config = dict(
    norm='layernorm',
    norm_eps=1e-05,
    init='normal',
    init_std_up=0.0156,
    init_std_down=0.00294,
    grad_clip=0.5,
    steps=7907,
    dataset='wikipedia_en',
)
Each number is 500 + 50 x the weight over its row's rms, rounded and kept within 0 to 999. Layers, rows and columns count from 0. Numbers have three digits each. The size before them is the row's rms in percent of the matrix's.

# up: layer 11 MLP up, 2304x384, rms 0.126, rows 1470-1598, columns 96-143
# down: layer 11 MLP down (transposed), 2304x384, rms 0.0587, rows 1470-1597, columns 96-143
up1470 121:374531513401526429500532545495515550559514545535500531459555365466460525537557507508558454471501450462460559458569565492523459353518487560500479
down1470 113:465435423451431550536510498484460509438585463463592482510525492498523548410428492502462483565517546545626418527453476564594538575322463412440532
up1471 113:490495424412503575495499497493512548493446482511542404565569471513508431341469520538522470582482558518519496501473495497499531621482489541535555
down1471 108:460572453543546498494428478485469571395472491498517413474478510501489540374475579481509512447448497450540478538530502514600548491435520484531447
up1472 120:518483509607443485584547576530514476482540578477489502510490458478437502547535488489552530473504525556492525486541591530445452507570493492541576
down1472 133:525507597533463498611462401462470453551555472532484487465470423488502413606493455559514516450436494558467557540476568513406517520508519428580425
up1473 115:527446488511439561484489501523419457491509557565591523473477491436552441453497614436519486536504548503527423524482561512461470507509523524531424
down1473 122:566415530587543485539468424428455520509438493491436615486461528471578547466491530417464490531484583435468532458410507501535544422518490495460496
up1474 101:551487440399457506427456433475494490550474441520552502442481547500555547656526412445446527409448527509466542356524467484552511519446528523538515
down1474 098:543462495450490487507482467551466612513424548499465469502546533464521455502518490561470468555517492465508555562504510469395504491520590416462454
up1475 131:499503472570531525436533467562593538485470523550496436567592552483582490467491564506435445400481627533438463518625456557532443596473559453338537
down1475 115:503547531452509428482596490497497460461388555485409551433525499428468470449508416511640466551572535500548427528446561506416471541364575440452524
up1476 099:479500535461480594503506507567505458559483472471513484548449509497477504471480493681532546470536410411476410568468525506544486457511461504572468
down1476 096:530553464399525597498507458461565487484519493465468490497546517568542415525543423505567432548489547570521492549562447413518566484485518544455466
up1477 088:562567469467468468426459470489578507570565595544475462584372369481511532376573534505443416524491436477518534497528433561468580582460588547516530
down1477 090:493429483576514488588542537420376447580379561593482526525517466560530482517513475514534518487462448511475519483419481450415490447515602462466534
up1478 139:566394537434486571457491516526419482478590535475439460523495435466499444569528536590527497461429474526551501497515522436555425449581544518538526
down1478 123:452550533452519519480525489525606518415590533507508499571554572497510417704518633519547494537536493511509442558412484526480496452461376433513473
up1479 119:518655522430407476500523541445408641538425463492473504586471518545564534495465503467540463530463530587496572475418516561593477576567580574457520
down1479 109:525471534497439485506613459446504574483460532463507548557514503536515534489449509575590535521472510452472576485419532513440532523520536522388497
up1480 064:474575506540452584474473523473437494606514442514569496424354507393440416548516474493536493444466577520541543519572442493489508559424532519488535
down1480 069:518414537520549426508517540454490400456400518478494473574484474600547480488472498427490541548488487538456546506450490518427521536516492505467489
up1481 082:506438498491400487513449511482519522542466545440552490518496439481504579489468421424568524510529478561541508540500489493440446570550533541473538
down1481 087:381493463552427462457440658420440489480455490442454583553499498396477390479514523467393454477495430491544422536445560509506462500424576506488498
up1482 130:456526570540483414503504530488514447541522540528632443557460391487573514474549414412508457555454430518462497556481423478478455366533562567537533
down1482 116:385578430525595481492527498570509505545741512511549576441492518488453589532470480575431495405539460448540478534559501549521504526516471514475525
up1483 105:484417431482555462461476467524637470507548456457468460652532451558573426543512503480469582490483540504472538528565463516586499578506426528463501
down1483 110:462540496449498539506521450525514384540452589514506553579543500455550438470487530463491635517456519493509531520444509535527542541493515503388450
up1484 109:428528516450407482530502515448490557541576409502591478334571478502474536397454512476488467472492483512495508547538528543486453431493551441569565
down1484 113:494494500453390530489461526468558530515540487377511478420517479539467534344449465466463569490540556549580449496464427511532483563486575554453503
up1485 097:514533526488451508505584597453487471473471424485556465562529537466535514527455489575553454484547529553521398542488494584598549541448499605510577
down1485 098:461474525532522521558404484465481535540332466441477582503534504443424547559525467513437572473492543523541519448504529490504473494453483487507480
up1486 113:501542524592502473480458427560544514445508461468554534550482588572485523547512491563473557519516414495410533577478426485537540478482575495618405
down1486 121:454429513470458505429536559431528477546450473539498449559484531500514380481402603499425557483502452606491505589505539587481544469391486514569517
up1487 089:478508560565502579529538465512512481592504529455521437498538537496452492469401477507376552454461578456504427522400529457487429463514446544510525
down1487 086:512489512403469515377564463517525444558508532534503459590521534463491501514412490544574510470433481496583504501589543505427572486551513424556426
up1488 110:502559492529483437506461452476501544472507608417557510435508530551565497526495509524495482554456415533429389503507517469508480532444475552475523
down1488 104:493456463469525616473397416488491509541468489455472539475565432500547465509495514509408429554490434549334609471507422486529457456565437551494476
up1489 117:578461497516501465520436448505482464425461495504448461542518451525479436575537459497559527462541512474544563547526434554538461560515529441434402
down1489 117:484533533445467518481523456490441578460424525544497473439450533573422448254491559547459531548399425509486441541406489566456524491464479408518487
up1490 128:466469497413547549472456412615477549461498570513519465493435500431565422525512465483558479517424556479478494525450524589514546560530473444485381
down1490 109:497503493577488468466496499553480499499525430419463501522552477478499474478542528461543581417522522497554645530483542477588547497531531468457581
up1491 072:464457470455472569455554545467561499409413528483563378418464375484497522520520478513492596602368521553477532501561448522462484545470430508457506
down1491 080:475510496519552457518439442602488658559585469536462576576554528476521510493478548396568448455520480518516472554452584544559563479445503458603566
up1492 134:516453569541449472425382587516511516491581535453483503462454457564563508590549504488538507501505549503563521464472427513555474443451466428493642
down1492 122:563481461526561532428498421518505450511557511481424561527530509548588548636500425616431409417510425529475501558544466438480464481510445406441514
up1493 053:491446477498427543481593510517471509574511540483427508481441453474434484504510534475489536443451460464555506487550535452377516548428496504489458
down1493 058:504429515522544510537533591562493497414406518511475568491507517467545463543540510496435566488424438499512538460490589533491525528566515471510465
up1494 074:585575468555445475524437516440608553450509555503450525483515532496481600493489523476554346391470528510542431468538489591503467485544559471569460
down1494 077:431458609493476412465564488530477489576535570478524443472534449630449442547520504540459601483486450470512499524478505491476527445418479520467379
up1495 088:411546467491427505503585581586565501578468547468496441447472452497461633471542507472459504467445536504412422536516484471482627549409456461479531
down1495 094:595490546558550588481442462491498481560553379519491536492485539556562401536465575474590440578533475514534516496476493534541415455506517552555528
up1496 111:578568501467491573525541461548366464548522525471457322489527464511452542538499546494476511521522488534432419525550445565514530475530532504561473
down1496 122:575559708511458515492493539481482457499581511464414532440547439535422441502441492439452506532520469531480428491510521523495538520392494499482504
up1497 131:605514589496501541426451406552529514453519507495406469424562501586478520520454523507479489429509540464548523546389531575523495487552614467536579
down1497 127:467477573453451543465598471465544471565603497523570562574459435412507542469600552557521496485561393497483397534456520547478465479495515472521504
up1498 122:459551522493484479411489520589565475479459446467460569435617575534438514489512539495553568438532568485603594536538507609534516438492461521438533
down1498 112:574547442508419592547512474520570568493496500498459508478417538524542484394506455401480515531499493564500513511434449458465357499579536531515534
up1499 096:452514475400456518447454455542440544473480492469482449447549473593372513499454425497508509501506534448533374439508431517480524466511427484418502
down1499 096:533521396493434493486458403493535433494499529582495498492527479473554421509532503561488571496567511530533640496500555484502479508477431464415494
up1500 100:434456596480580460470518492508535490552449533565571458512464408462546577593444456445478622499619583428504523490519531515520441495490594464496510
down1500 090:527484496484476462533453509481530543553495499470530509520499485485540534629506436554409486570472471522528441426530515512491530552557486479476519
up1501 069:444513434532359555476461503507521527573567524434574531425443556509498520551500519519522479446547591457470561548390484547460531486497576481442445
down1501 073:481444543455606496504497496464448488581435492523524513454528452458535508558472589469521535465430557457434482427547533535466548480500452454513510
up1502 087:449474553533549589442474364478572499528527475519447481511468541506520588501508531481540555554475488522529446509569542532612587476506533496514491
down1502 089:494525559537534501556447557510479455467426468536441492461555506534417425440479525464420522482511521506494484482529553597378485468481543381510515
up1503 126:519438547505504553539507571503510558363562485500504486522529482450483506382420584609515580460548492494437442529498499495531402547495469617527523
down1503 127:521417533550467596487552484599506477483754535501527441501501522568544503408507538577593421532521469462475509594454463476493459458489516611472491
up1504 064:445495513494511498558471536392487540543451487481469523463496478471500456582514547524505515516478591489553471450506488546442543376540515472517528
down1504 070:431530432459534451523501486426500547433457537519379507485502531537522454431415626510522582498516495477481551549489509465543528593458502568522497
up1505 057:489436575484518528530512489551533552514511526464529522433546555580417507490501473503514478592438519454525540396553559423570524485490460480500430
down1505 063:493563443501503496581550597483599447491585551476553463606424468445486485548481533445631590502506524591399477446508453496528594515492338551515487
up1506 107:579590513487433600506478468495494555552540551547521467512481380533540482481444529596437472679497467493504503577531530519568472523505509538551501
down1506 108:472513525523471549497503479434521405590476520518438548527515535529495535529480482454486537540334534570527521471573508518430449476539585497473544
up1507 087:395474494520450536534455493513518420525477643543508450528433471594463569492502471587474444559493430480523572443491476444411525594577452414468530
down1507 094:498489439558495431572544504501493509556357492522433464517563463476529451564502512501507581452423462539519489432611595461526495448511528485586491
up1508 104:609531546502580560558456471354520398554513402484541457411422535494483466507589488494476565483512494587529529522427583548465507557512501470546547
down1508 103:560530506499505489474491528446507538597513526512476465478425586460587470521518555586423514504550482468508431510494552520439574482502486450534556
up1509 095:514519495563576484507455528514515549509442520455560549515409496426558502610450520371586461505545541456484539453512494478467497520495477445504544
down1509 098:435539459450351544512533455431562476492514517495488450521570515526480453423520502606451485551497496546521480506480461535490503533491494530490542
up1510 125:493451521466455514414578476546474556586445438539596541455424471410483571474471531509473416528589495489494440597572419537453452431499455549469580
down1510 121:430476520552452511420492492546503497501628486482649520538514471492532467505456490513549452540399562515481520495348422402543401498531472508485458
up1511 045:543441502545443524548484504497532575602535453488418511445477474504454495558484384536465468452521508409447482546465423549488526537506485504479460
down1511 048:452466475533430458583525592445551485526526511465502481480502477428526544523485534483429576524487518502531600515493532479496435517405464473456532
up1512 088:516380545527475496493498418467447513464527514553526495488487540563643523450473430550561507451560521515520573485492449554471558514506475522466531
down1512 087:573511590513540486526527481551560460541505443380479469475464483583552459550487482462633564435495497488397432489460466511369454473465484505443535
up1513 090:513519520506491541482516475496484421581481543448512420573431413470468462523570588545586556462492583461470539430492501555458487520460567495499478
down1513 093:508480568539538470442540551395486569511506484529502470426481467497556425519491521420507455453518495478549498505493614481542570508553552615452489
up1514 093:445530528482473477499605475523509529410506509539454549498372581481428424504494409444658524475589541477638527508434479574457496537465465476504545
down1514 089:472548568578461516474548510476524468497476500528480527490497481514533555391509509479389492507506659455503432536495473560484513513465481443416497
up1515 127:541471523495499458499517463430544509526521395464485466518508496550490513511453510420510474556429431493497408447554509451574465531480487473475552
down1515 096:504490468462553472469441454574532440469542508519518499549515489493549501526466458574541537552451544506518511553513530472517496548519589389483531
up1516 072:500518441466498600459441443513653484473529529506464514504563499437483520392412554514452437609549565655559399568510550543558589424455566516422489
down1516 077:507498566494551439674485543466422550506389485421549499486571443502403560537494488548518500428507523527501632541477588419440502457487472455475476
up1517 129:464489510488528635447563502406493520462493504463500434526549425500498453568531524519591480468520478439468478531532474569459537515467462524416557
down1517 121:597511458524438428532478672456494587495524506583475450498525569477448479460521491526501508457528449511519538475502530466421542444495577486509524
up1518 093:416413562530486569463617530612428559520518496610483434548560529538582413542479516338501487441497492605501501599565442495491503564479487559483504
down1518 091:483416469541452483546527630465489504491384506602529551481581589571521449526487432600437593471528512509457459430525512490507511405397516398483550
up1519 110:454499519412516521447454508476603491579517360447476566465579406560569532607528501512542526447365474536519488481523483479563498577561559565487479
down1519 109:524510566536563498490474491572484482536467538517576569485422430541452466435494527514471430571435483468493555441601420415499528509528555571555529
up1520 056:511488517531508480558511430460500420461428528520488531532474573467548548485401510532559526509701470456527472495603428522427535667526476541586543
down1520 060:533447505490515467541510490536521460509495532545558480509455440558437460537510544424521421499464466454473447552460557527481512539479536532498457
up1521 112:555543476447543487535463477524607452500482538464570475448622474502533575564482495515536397423458533560474509459449467504544488526560402551500590
down1521 109:422501576521564496466499503547506521569514492459489549475428515549549463581516450505491408499552450526526485490524513538426491453668591471468453
up1522 080:518575442476433521417419504457547471470482586483529486581551461599476429609526574457624576498492493459466572338495511442551555413487540444484504
down1522 084:546467351460488431489579494460444500512462561509546496488515417427467539528514483529488507556493532486549459496476547592514484511351496499447450
up1523 071:509432552457504593469569499467493488527558568541586458528519587480518585530585477469447516493509542544564425443571441492511491576430447498462525
down1523 075:516517450426490494492502558506471571467443457458521535604494487520429479430525464546413492459421484517533513548498560482537563557563468525563437
up1524 074:554455373480490453461540489522446499601460503550492430523525525512426442435468453380472401569457510499478464587458428554506495504396490447540517
down1524 071:444509465469550445553555503557394547536589454496503573476561498533377475516529525472543553459499367395466559519525584492550492469492509562441522
up1525 100:422571481525431484464458537365585619498530491410521440545540572499596564474529507443399479501455463495468549611454320523486535504517506436425543
down1525 095:401472362520505554525461578553461521540389463549554542496521477473509386578590531495549437542400448505447520504357441469444526484638477522577478
up1526 068:571477581422463393438499447405493392467442549433509403485519584551575483450524460517527567510490514507505520449530439446507529497549533524492480
down1526 071:480538532427573554484548554496542571388564470476471431491460393494495594519568565458436561499452393526528575457531425490468545429486452477482433
up1527 139:403472476405524465389473461449510515457529526542458491421490520542623480549530459543515426514579502490536452531406498533471503546395515392543548
down1527 123:444504544445445548423546462468460509523660534581536467567493512462510527567557501540463450523515383523602409606483501508454505496533448424538438
up1528 108:513517428485535527393464524505483333567538512561501527521558435491551601563501570509477512396528531569476545433546592463489542543400498526631563
down1528 100:554350498460528462565436476526531529489561545487596455526509504477541522380583447565519547478491475566525463457509468502510558450625583405414533
up1529 109:535497429509474498525498466477477490466509387536527439480442558497463420507501374507565501498444565474466555602486594511483611594522529505446524
down1529 106:462526516500480522583514419503519494552463482537483526444486507403507497534424535458377451557429585569458501531394468564500472434417431541460466
up1530 112:485568486464508468416510528484450484546480499503450483417466461609472472549489425533494449488464483403526542508511473466615545507511434462434515
down1530 106:585425528513518486493504424532450454477594594520486524461448549510591480531569400445508487500473559510533521486524496541549506457435427396485552
up1531 122:492494398491500518514540518435611500539465588567469490588497555519503470523486400534506468443456425518586496474439463475559579506483548543495424
down1531 113:541449514444537441444430522483478464507469525534419440443489525502542613545572532537507523418493485518479527514501532502458478598448593554478507
up1532 096:477547533529472510500444511452513544502448427506541479421385502538539533483473619470526443423564556435623555507593469565416440484577587480489523
down1532 093:512495563538528458496539441545507495523412541461488494526475443499522480515484452593396477542524473450320537478417476482484465460383533467520528
up1533 106:479568422518518582467514479612487534459421498452488511507520538536520512267436506523524552461488527446560526529407476472448490577555478484629512
down1533 103:463532552509455422483475488531588574541531551440584444472511535462544505413515448471495499513388573500460603526510456575526527472440589448411444
up1534 070:389513596398473535539514470543561486511574466470509557529477438457492444503452558466499572524582464520447518614578533478382420481533520487472517
down1534 073:476387473472423472501472562540467503523488463437511580469516508585398520549401502558494432551509518573471588506487505404356496466432522518474416
up1535 165:458467378499553522475499504406496426546507532550453502551489537453504506560465504491551482586499526501504480497482529550490457478461512509534547
down1535 185:542469432527517519495492516504511462527556543564513465511661543466555499496471502538540509496419535499544503517494554503506493506458514450506630
up1536 093:471517584469507498453494526602371472544498520496504510501520541460530486558476493448485482466452509544364463447473478519486492521516554457426429
down1536 094:470428502532580539503556578507645557548486464486548489521582462406481519534439488365423529560481534491524534451538553509547454565488498461565425
up1537 096:516498516505561466541569448512473516419496473492469515527529456435518484497420474518459471466508602520574541404468493543565577567556508482468550
down1537 102:501547506401504504461452573454403506517419549551481452439528517479544529461501468469477540506564465474441482528498535456519472412488572507546495
up1538 116:471452533410518542583548406401471473473464475561488539495550554479481570553470421520443438453482446555469461537458550536481451542446460486523518
down1538 124:612516522504552562551487507518530476349509471512501512613561430419459476522557524521576422450496434544526521451492485489427533492474505462489501
up1539 097:482525471541491422436491571531515538505487490477500536498544541527411511512450482499503596561519449505469410592493489401456461510470552502462521
down1539 099:614449475564521460547452513462524495481387532480517466541490455492587477501530552576520559553484533534526448395480429597552493505541428523439498
up1540 161:527552494635467524449483541565462525425481500493452440576529511507413474422536458505499514528475570522465566431591455489478439524454512534484517
down1540 161:523493551559532444519449515534506513473393466509491471550551519521453541427493525463466481454530546511439534481527510512443459506506537543408612
up1541 116:473468592482465544524557496521508520542427522455456424556525479504505483562480406503497517519457530564492465545455447450490605521526505577488481
down1541 106:512514452522507467485452531497451522510473407608508468529492425478465389579513549443436529492501388446459605480476553531495523459488538512502538
up1542 113:452473522521509511478573492483528441444482513526471479585510478559568472488532508490556393517558434417613479447590461462406507386475539521462524
down1542 111:373489477520534508505496426524498485564538524403514525471469505358519495496476470523566465477434464465565446548450612485513495467512500455507497
up1543 085:382500589485478558516545427462491538496445506495565425461504392424481539496471532431448473519533579466472509508491621618449513461442524501524543
down1543 097:457501550521488337576503583547428484552396497615541491408435502504494508546510543472509524534496602558456457534383593549477531497527483529461488
up1544 098:454472521549526466475463506487481548552487528507393538484480471479546457482612556478480517381509611476402556477526508455469447537474523539460496
down1544 091:558536526538593389522576434423476492511503512533450507395560531561465485419489396473554473519459545577496411487513464530508454533427434493515487
up1545 108:425487471489539592481411540502440479524548515520395480489480493522469506568428577533482472509535514449444452466455500473474567504483530534527434
down1545 106:473453428484497464448438449459591524556629486453536557529487486500513455524522555489457593479550550473572550412518487477522450544460408520391572
up1546 118:428461498455396447475463430453545526475494522496508480480500461457436522450561582572526430513483416561442574480465513512447448619465488530433465
down1546 114:533462431491475533469449571523507553458449458507510469493472472477479461541477560477534519489463463477368487508575488442453442531584490473478474
up1547 095:415497466432448553444491510623554449458504442506507446449459583400466525447594551537490480549447459514457538539536559584548407528416419484541532
down1547 090:539461502575430450514526505525496487470447373481468482486464566534447510510476496471397484436509492517544550613529493492433492453523546538493477
up1548 094:458427437428518561503509496533542494494491443548504535472447529467426587542504505499537567521419527548548445524438491549557520560499560471569516
down1548 097:418599381443488540437543419483530403455624547524500506524452488530552470566538524538577459448500414566543539389473467452531506524526494478475464
up1549 087:448535534554452573499435551476586560487493543454531367502566468543469477541471400555477532479631549486528486581512515523489444609558370502482525
down1549 094:458535592460620426524550572473492566541432592399415498524508525487475509607473604455535627451460390568539480520507610485511522491502482558556509
up1550 088:569540546370561563424454540473575373473506398514529494547519563419514464516505588504461473499580500603448476431512495480463489455424398477544482
down1550 092:526536425500486531576482516353481535536413541592510445431529539522438521414478563453494500423504398393541525420419394527468481500477509532464509
up1551 082:435487493447479357471563578466406501476363556497467584510434477504521517564419539587460550443472486545573489406580527531433508513508490479566616
down1551 081:487536566554452453475518406460519510495503437510512441474509461567524549621469468480491555560462410503478468509553522486472554542502538503496480
up1552 106:421586497448469499497483433459508542364585448502546601511599469505525497605472483512506394545445508494487481482532515558492563517548508570512470
down1552 121:465514535540550548492478519466631509596526539511480483474512485468498569470543495471454480460536445410475498365452510486506479492421477458485548
up1553 117:439460589476477588352540507387568450521452508587550496553515579495521534544524564504538465523511432464519477442465534562527435553456499570454561
down1553 102:512460558549522509607490502585527457492523465381391504559548511562517516653449472529594493477476591436444465494539480441451554474589545454486510
up1554 105:478576499592502545488477441539532481558373526475511398539469587577555467506582487536503563429583498375529535461493471434485554483496534518462462
down1554 107:547488572598491547454532570350563577485454570444513574520550440492510523446417537495492567496475413571454491552555455574585554464494603534564517
up1555 088:520531546455467478537430571545583508562536547524514481500493428501475608418501567546515458508495448559623490443486449586573523561464379474481562
down1555 090:497522406518459475516626461505557450484474477461421451479473539514476459472624544520483503512494461485453506450405489497480532510507496553479446
up1556 092:593531426525534410468536538476481540551407555466502569541536596483435409517486413489570486483480429512546525486524511511483433498470498546438493
down1556 099:517517549448494535509531489464506392496508453576499451504531539467380528376474592569522553485453464476461548519437506560457540533489471413503547
up1557 100:491541569555482561465578500528434442484484493487528450466497599436509501523520440474505497454514522468493562413437498533472490492444468510454477
down1557 107:482467463468402476525471439433528508414458405417521506491495420541510578432535530474406479467508427443515521599631530500474470512486559481517441
up1558 078:516455475531450396428454447484477532543462478585471507541452495555532582443482470593560473518483498555372562516468576561511594487480519557541537
down1558 078:579527514539604610585572492528566541425476432357601522521419532475462498316573501438577446516450482494504486523574510528556469525544649555449420
up1559 103:498384474615421452439552532513530441482480506558414510419382447497553524512462495462497477472544534575534530532522479482498521466483589548449486
down1559 101:478482511490451511517511522486475630574468424481460618495466505464439521446536477472451456538565534498511429438433498499501554538487483563495466
up1560 105:463479427506485498493456539343466559519494514534511543498436486485449513510552565521480488480474425493404629487548504452531438485571482512522477
down1560 107:489432548544506447565558510552517447584552480498486493549546542520509455513473494507437619565546570490609524410497492520444556498451502480488516
up1561 113:551469515517454487346477411537476404451435550558581525476492593484489482456489459482445461441479420600484545446475512722507530534426477495485543
down1561 112:470603436448525538500527507548462445435477639448566584487522476538424460497481532468472507461472528553464490519444460435457433496368538347595574
up1562 123:525554497468404482515456433484598513561467654490381476533499484456528412428511466466511554440497480472446531463542524509550445488508497514537517
down1562 142:499519566502591484512521492495583350533485512544483448453503503482451509508487510493445494511506505503539545442482455511549494509511495511506517
up1563 099:470444505453412582431486554527425459538521445560481485475546486499388475530558391520549559454498489512488510501452536520504496509550468539488472
down1563 095:581463498442521372523548495541463562454530441463532661538460525523517448549536536554445514545493585455456480519531489469453553453440449495481504
up1564 111:473542462525613468544516503589555532533491474422485549514500448469559500515514549463541482526533517415502502510539454560506490521452547568465449
down1564 108:527481533483424511555530526506535533542433583506511399488534532483490540556518454456543536531478529574579474439486462473628485425539523422479524
up1565 079:530557438473538501570522467462628502450472548490465470495624527432467506457556416588495563513522481507510556510568495549410505463435505498479456
down1565 077:442504469552451516451523522534578417527494457503525511489493518461505503487479334513518470472484495517548489498389534447521554453511498481447461
up1566 102:569635405457598591522435478487536447524457538543465456507477532489474503442551530596457490423567498489530467464526470481434495456363571448601508
down1566 095:490459499549467518471550496472481561428536480502534496493607504506499514588325438530494534548365538588501481522588564486516441572561480481529589
up1567 111:555424543506491508412492462594464372560480445504463490457493392526372470456467504511435426510476520458498532513576497566480479445437537485483438
down1567 102:556554545512509463484561494497535445436578514474560533445489489495623553592507462487613515456554485513609557477450592507533509503558524521474522
up1568 042:424481437531491475473569515498448533603395516528509571551597449525545522513405527479509588383603504440472479513519504532510497457536495489445502
down1568 044:577449524563554510556440476514398498492489464506452546391464530425479455574471458513503507484490420433496560524599481489434574531447481508456429
up1569 071:409471571536426581431498498481599541534535493555476476555454438428472501512506502532423498515391539426443545475524460538467437479547472511401517
down1569 077:495520570476449456512539558486505403509515592486471567495507544509468502499457509445540486430553574479502478522422472479477423601510561513555411
up1570 139:465620530557467501543499405499540589548513434562472456503413526440514503520506556493551465606563526386514437496472513543539435372498581430497507
down1570 126:474416527591551449471439455456508536490493516530543554510516478478443483533473534508587508573477425517497488463514503464478490497547546496533479
up1571 080:534462557419420517500517440451623467552458524527564526397532496499453520474525457559558477578526537494586480463417512388517426454506445507596459
down1571 078:506559409519461517466431612560524539499501492411448461535473541427489547636559487566431513475437452514424489496524517556474508484461576481518529
up1572 098:429536322538421558469484505435540494566504447513550398431530619458488584543400498518517473517530460486471395473361524425494530481473578465515418
down1572 095:421496557490442614486483470517539525572463504417496546466449451536506556301472485484587486594539456570494569458519486598637491505542472555510502
up1573 077:445537526530453520507427412487508484426502492465518554435562488457530418536509443546486588548428466518499501580535477509579609518561456445515500
down1573 076:478437493547552602508460531508435448475448623401489476532498509559554524424429498477420531430505536479553559489522648516439429508538508567505504
up1574 075:481506524563430500474393552595502518574599549557513515569423474565438519515479521539461461480550498552556485444559525433450483492561489448508446
down1574 077:501526492469507529435490515421496509492495457481493509438480463443477456556469593350604516387464595467481498502497433522533511392529409422455535
up1575 092:653572500534521592461436414470470528544520435525477486531451575539482433484473519554465543541529464554478520436459510513477520478600568480492530
down1575 093:523539581436507433489468551430452383468612486450446562496438470479601523562446611515482542491503453490593423487525429495528465407460457584469551
up1576 092:475505470504524494475623595532562596469437498518444500533423417462500533544513475503518455576441489435503478494442506388504368511546485579467452
down1576 088:446456475394517521465385468497515518489464475478513543508514537551439524407507420576491435451444401586448552593474531467517601592574406492463453
up1577 071:482573500491440469590461539442528574534575489558503397534537416401482535529450540515470458424441456528426508484512457484511399524523511514470581
down1577 078:454536551496513566475568511446461524532521487498513522574503469547498471439535653488451516412407616492604488470484551495419522575513516476441557
up1578 067:447495594474582507457510470448519575545583474448505454471585584469494463589570499454391515422450499536499462503509531502515509509470456515485437
down1578 066:523548465495491445495400590485402503499441586540426504539464517573501569567481477482498622504489477531504511501454503481455599531528459492456520
up1579 106:579521513421594520512455547526490583492484507378492523470523523497488530482464421553450509514505507409556546413465596488551473483553337542493497
down1579 113:491463505526575468485581513520597533503432496541517499589387443429498529510527444504522473533501506474523533479525544514554604542449453507444600
up1580 092:492458467536466476510394583511519443452437537497505415610567668543453491497515445521503478526492455482584461489423572544452483595518488541452479
down1580 090:547539486525439509496469494463582504577539522605425524433490491540561552442494575502402493326502494518512532494486603553490566521518499464546565
up1581 036:478430499457527538481517435514523495558506448343489474558575463452535518504514426510504526524533546461532492573442482555472470516467469438622503
down1581 042:318494554470498562547440563482445460559380593450459421561531520484518457610556506466514506518487468603427462493470553421500484487472567469450531
up1582 088:531534492552612501494393538489455486603492481448445497514452492366542540523537369529483429545517576528471617484455419519497587483452470408490401
down1582 089:484480626580553565514473616432417398452622525595619453517539468462555486460503465534525466511458475584549451543394501527520473560576482478492457
up1583 105:463449506532452464495556467495540511506546550510496596514533580472523491501554525492491516538544588487551494505515552507577549512546528558490553
down1583 108:482430593491531450504567468602519539475582484464463482534461512486523444447505582517472552427472475480490494512424586475500473489444532466483445
up1584 051:546468504459456540427457511548581571391477416396508435517442404488457418513441398482539501443499568521483541435606470515538513567524574509541507
down1584 059:461520484477441497605520488447467510607519545450415507563590568485515547458455582506535518510497514471470537536407603450519535509493422410547509
up1585 126:429496598540555534521563398530491488403429488537443563448443484473537521545556538583539490479449404519477431530496524475544493489494599590538425
down1585 127:454437427474492472501512558497464511533440500473473539473559590532413437339483462471565537363529552485471547404555598498519586458455356470524487
up1586 102:423574512585469492501428484533481568487530492452468432412465511482555466540420512538540399459551507586477577503452479542466558465475513486450444
down1586 102:542467373532473503547492467568527525495448529471521506468531601553433543546498506478490439515449565552518479483505512506505544496538347536513507
up1587 109:544495457449569532419556509452469562586464509582528548500486536512466515471472498505507474469558419416524533497551558453417472559457507454482453
down1587 117:517574588585549550443461476493494476521508490560487462436442469525575494483455577558466459607446502504353498535475524440579474413505462539510544
up1588 092:586415549467401570470565511515566547541398429559514453496461512511540611472516532529451525478466532524463386528584462507507525437473595546514570
down1588 097:471536585530457488499562509443619485469604502518536516502482495428477464432536463472468500421513506528546482481509516403498541466458437522469517
up1589 084:502498490562495559422506456443549497453476526490560520465542498481502465412584481543440465527461473562514472550503433523503469522418531471402534
down1589 083:580483480565494442514527530504467492549627553450612501503485537580524482456540461533549574594558507518525519569451461496485455506580466463526513
up1590 093:412509476599577595487453475503428476621455492482531427490479512512548485494573564473508477499437502468478522464520458560394495431560427453456575
down1590 089:497493439459538417493499504428476539541442526506566535539542494472455496518469450477450623481498543558547522534557505537568490524527584523485510
up1591 080:446552405500428527605466520529420516586537446489448384551509523486567486516543526458390521440481470490515585512434468492541531544495499547499408
down1591 082:524475486592555460499448507477530540469415538628522606461466529504549493484527501548434495530533507485534478462469524487546449446491475569481407
up1592 110:480505503423516548545548502435477489451481549448438463438422506434512543418493442503484503451578449533519498473459442576446529495477543542468469
down1592 115:511464555459473551495582507468531541525508447500487499469458456522527406527522581470505541506498580572477496517573561416494544493565464469450534
up1593 088:567425474505454489474549575416463467420420400486482518597471512472462459488493473510485470460524453493457438481505475600598557436430503493509469
down1593 093:567497503461502487463502529447411433542540479581502534527542547428533461547511431589487544534412490479516549497509519572508402486543567425497501
up1594 042:438476496418544561473563423493473536483578481595465465517501528511500518567566478545532540469453485476467513448429400530470393512498518461492496
down1594 045:535506452504561459543409515570475512510532583422515476504493434494397488585519515477475485515522451523508485540536479441437432491561589458416456
up1595 079:483451559530604455486409534440463534358490479443437575509476591456509456598582525418490458491501456499419521583437497471498552541525537512578520
down1595 085:437431447585469532469400475460602420552545514528388491491575553591497451480474404417549513570504530476555388472496457515519456492640613451429471
up1596 101:602593469517507485483472498521549492471479613530439397389500496464445472453459462414471489464466480515493573411508436502460517509580549493535588
down1596 098:504479532467485547491537564573504550526634400419482566593572497604537428556502522528480469528528557439487478560474644477497482444385452568472538
up1597 096:568495570529545462510596507566455524494563491454496614567558528494508492536492546394473528403384514522523525604423600519484471502491597449540552
down1597 107:531474454533400515494428485516604561517416504514508460466558507482519544544504472554605405434546541492440489516576395501549395463455497510440509
up1598 091:426519388543489453444584526604443454454491511482464592473511565492542488506444540468571493462497461475476470449513534536446521561529552435470511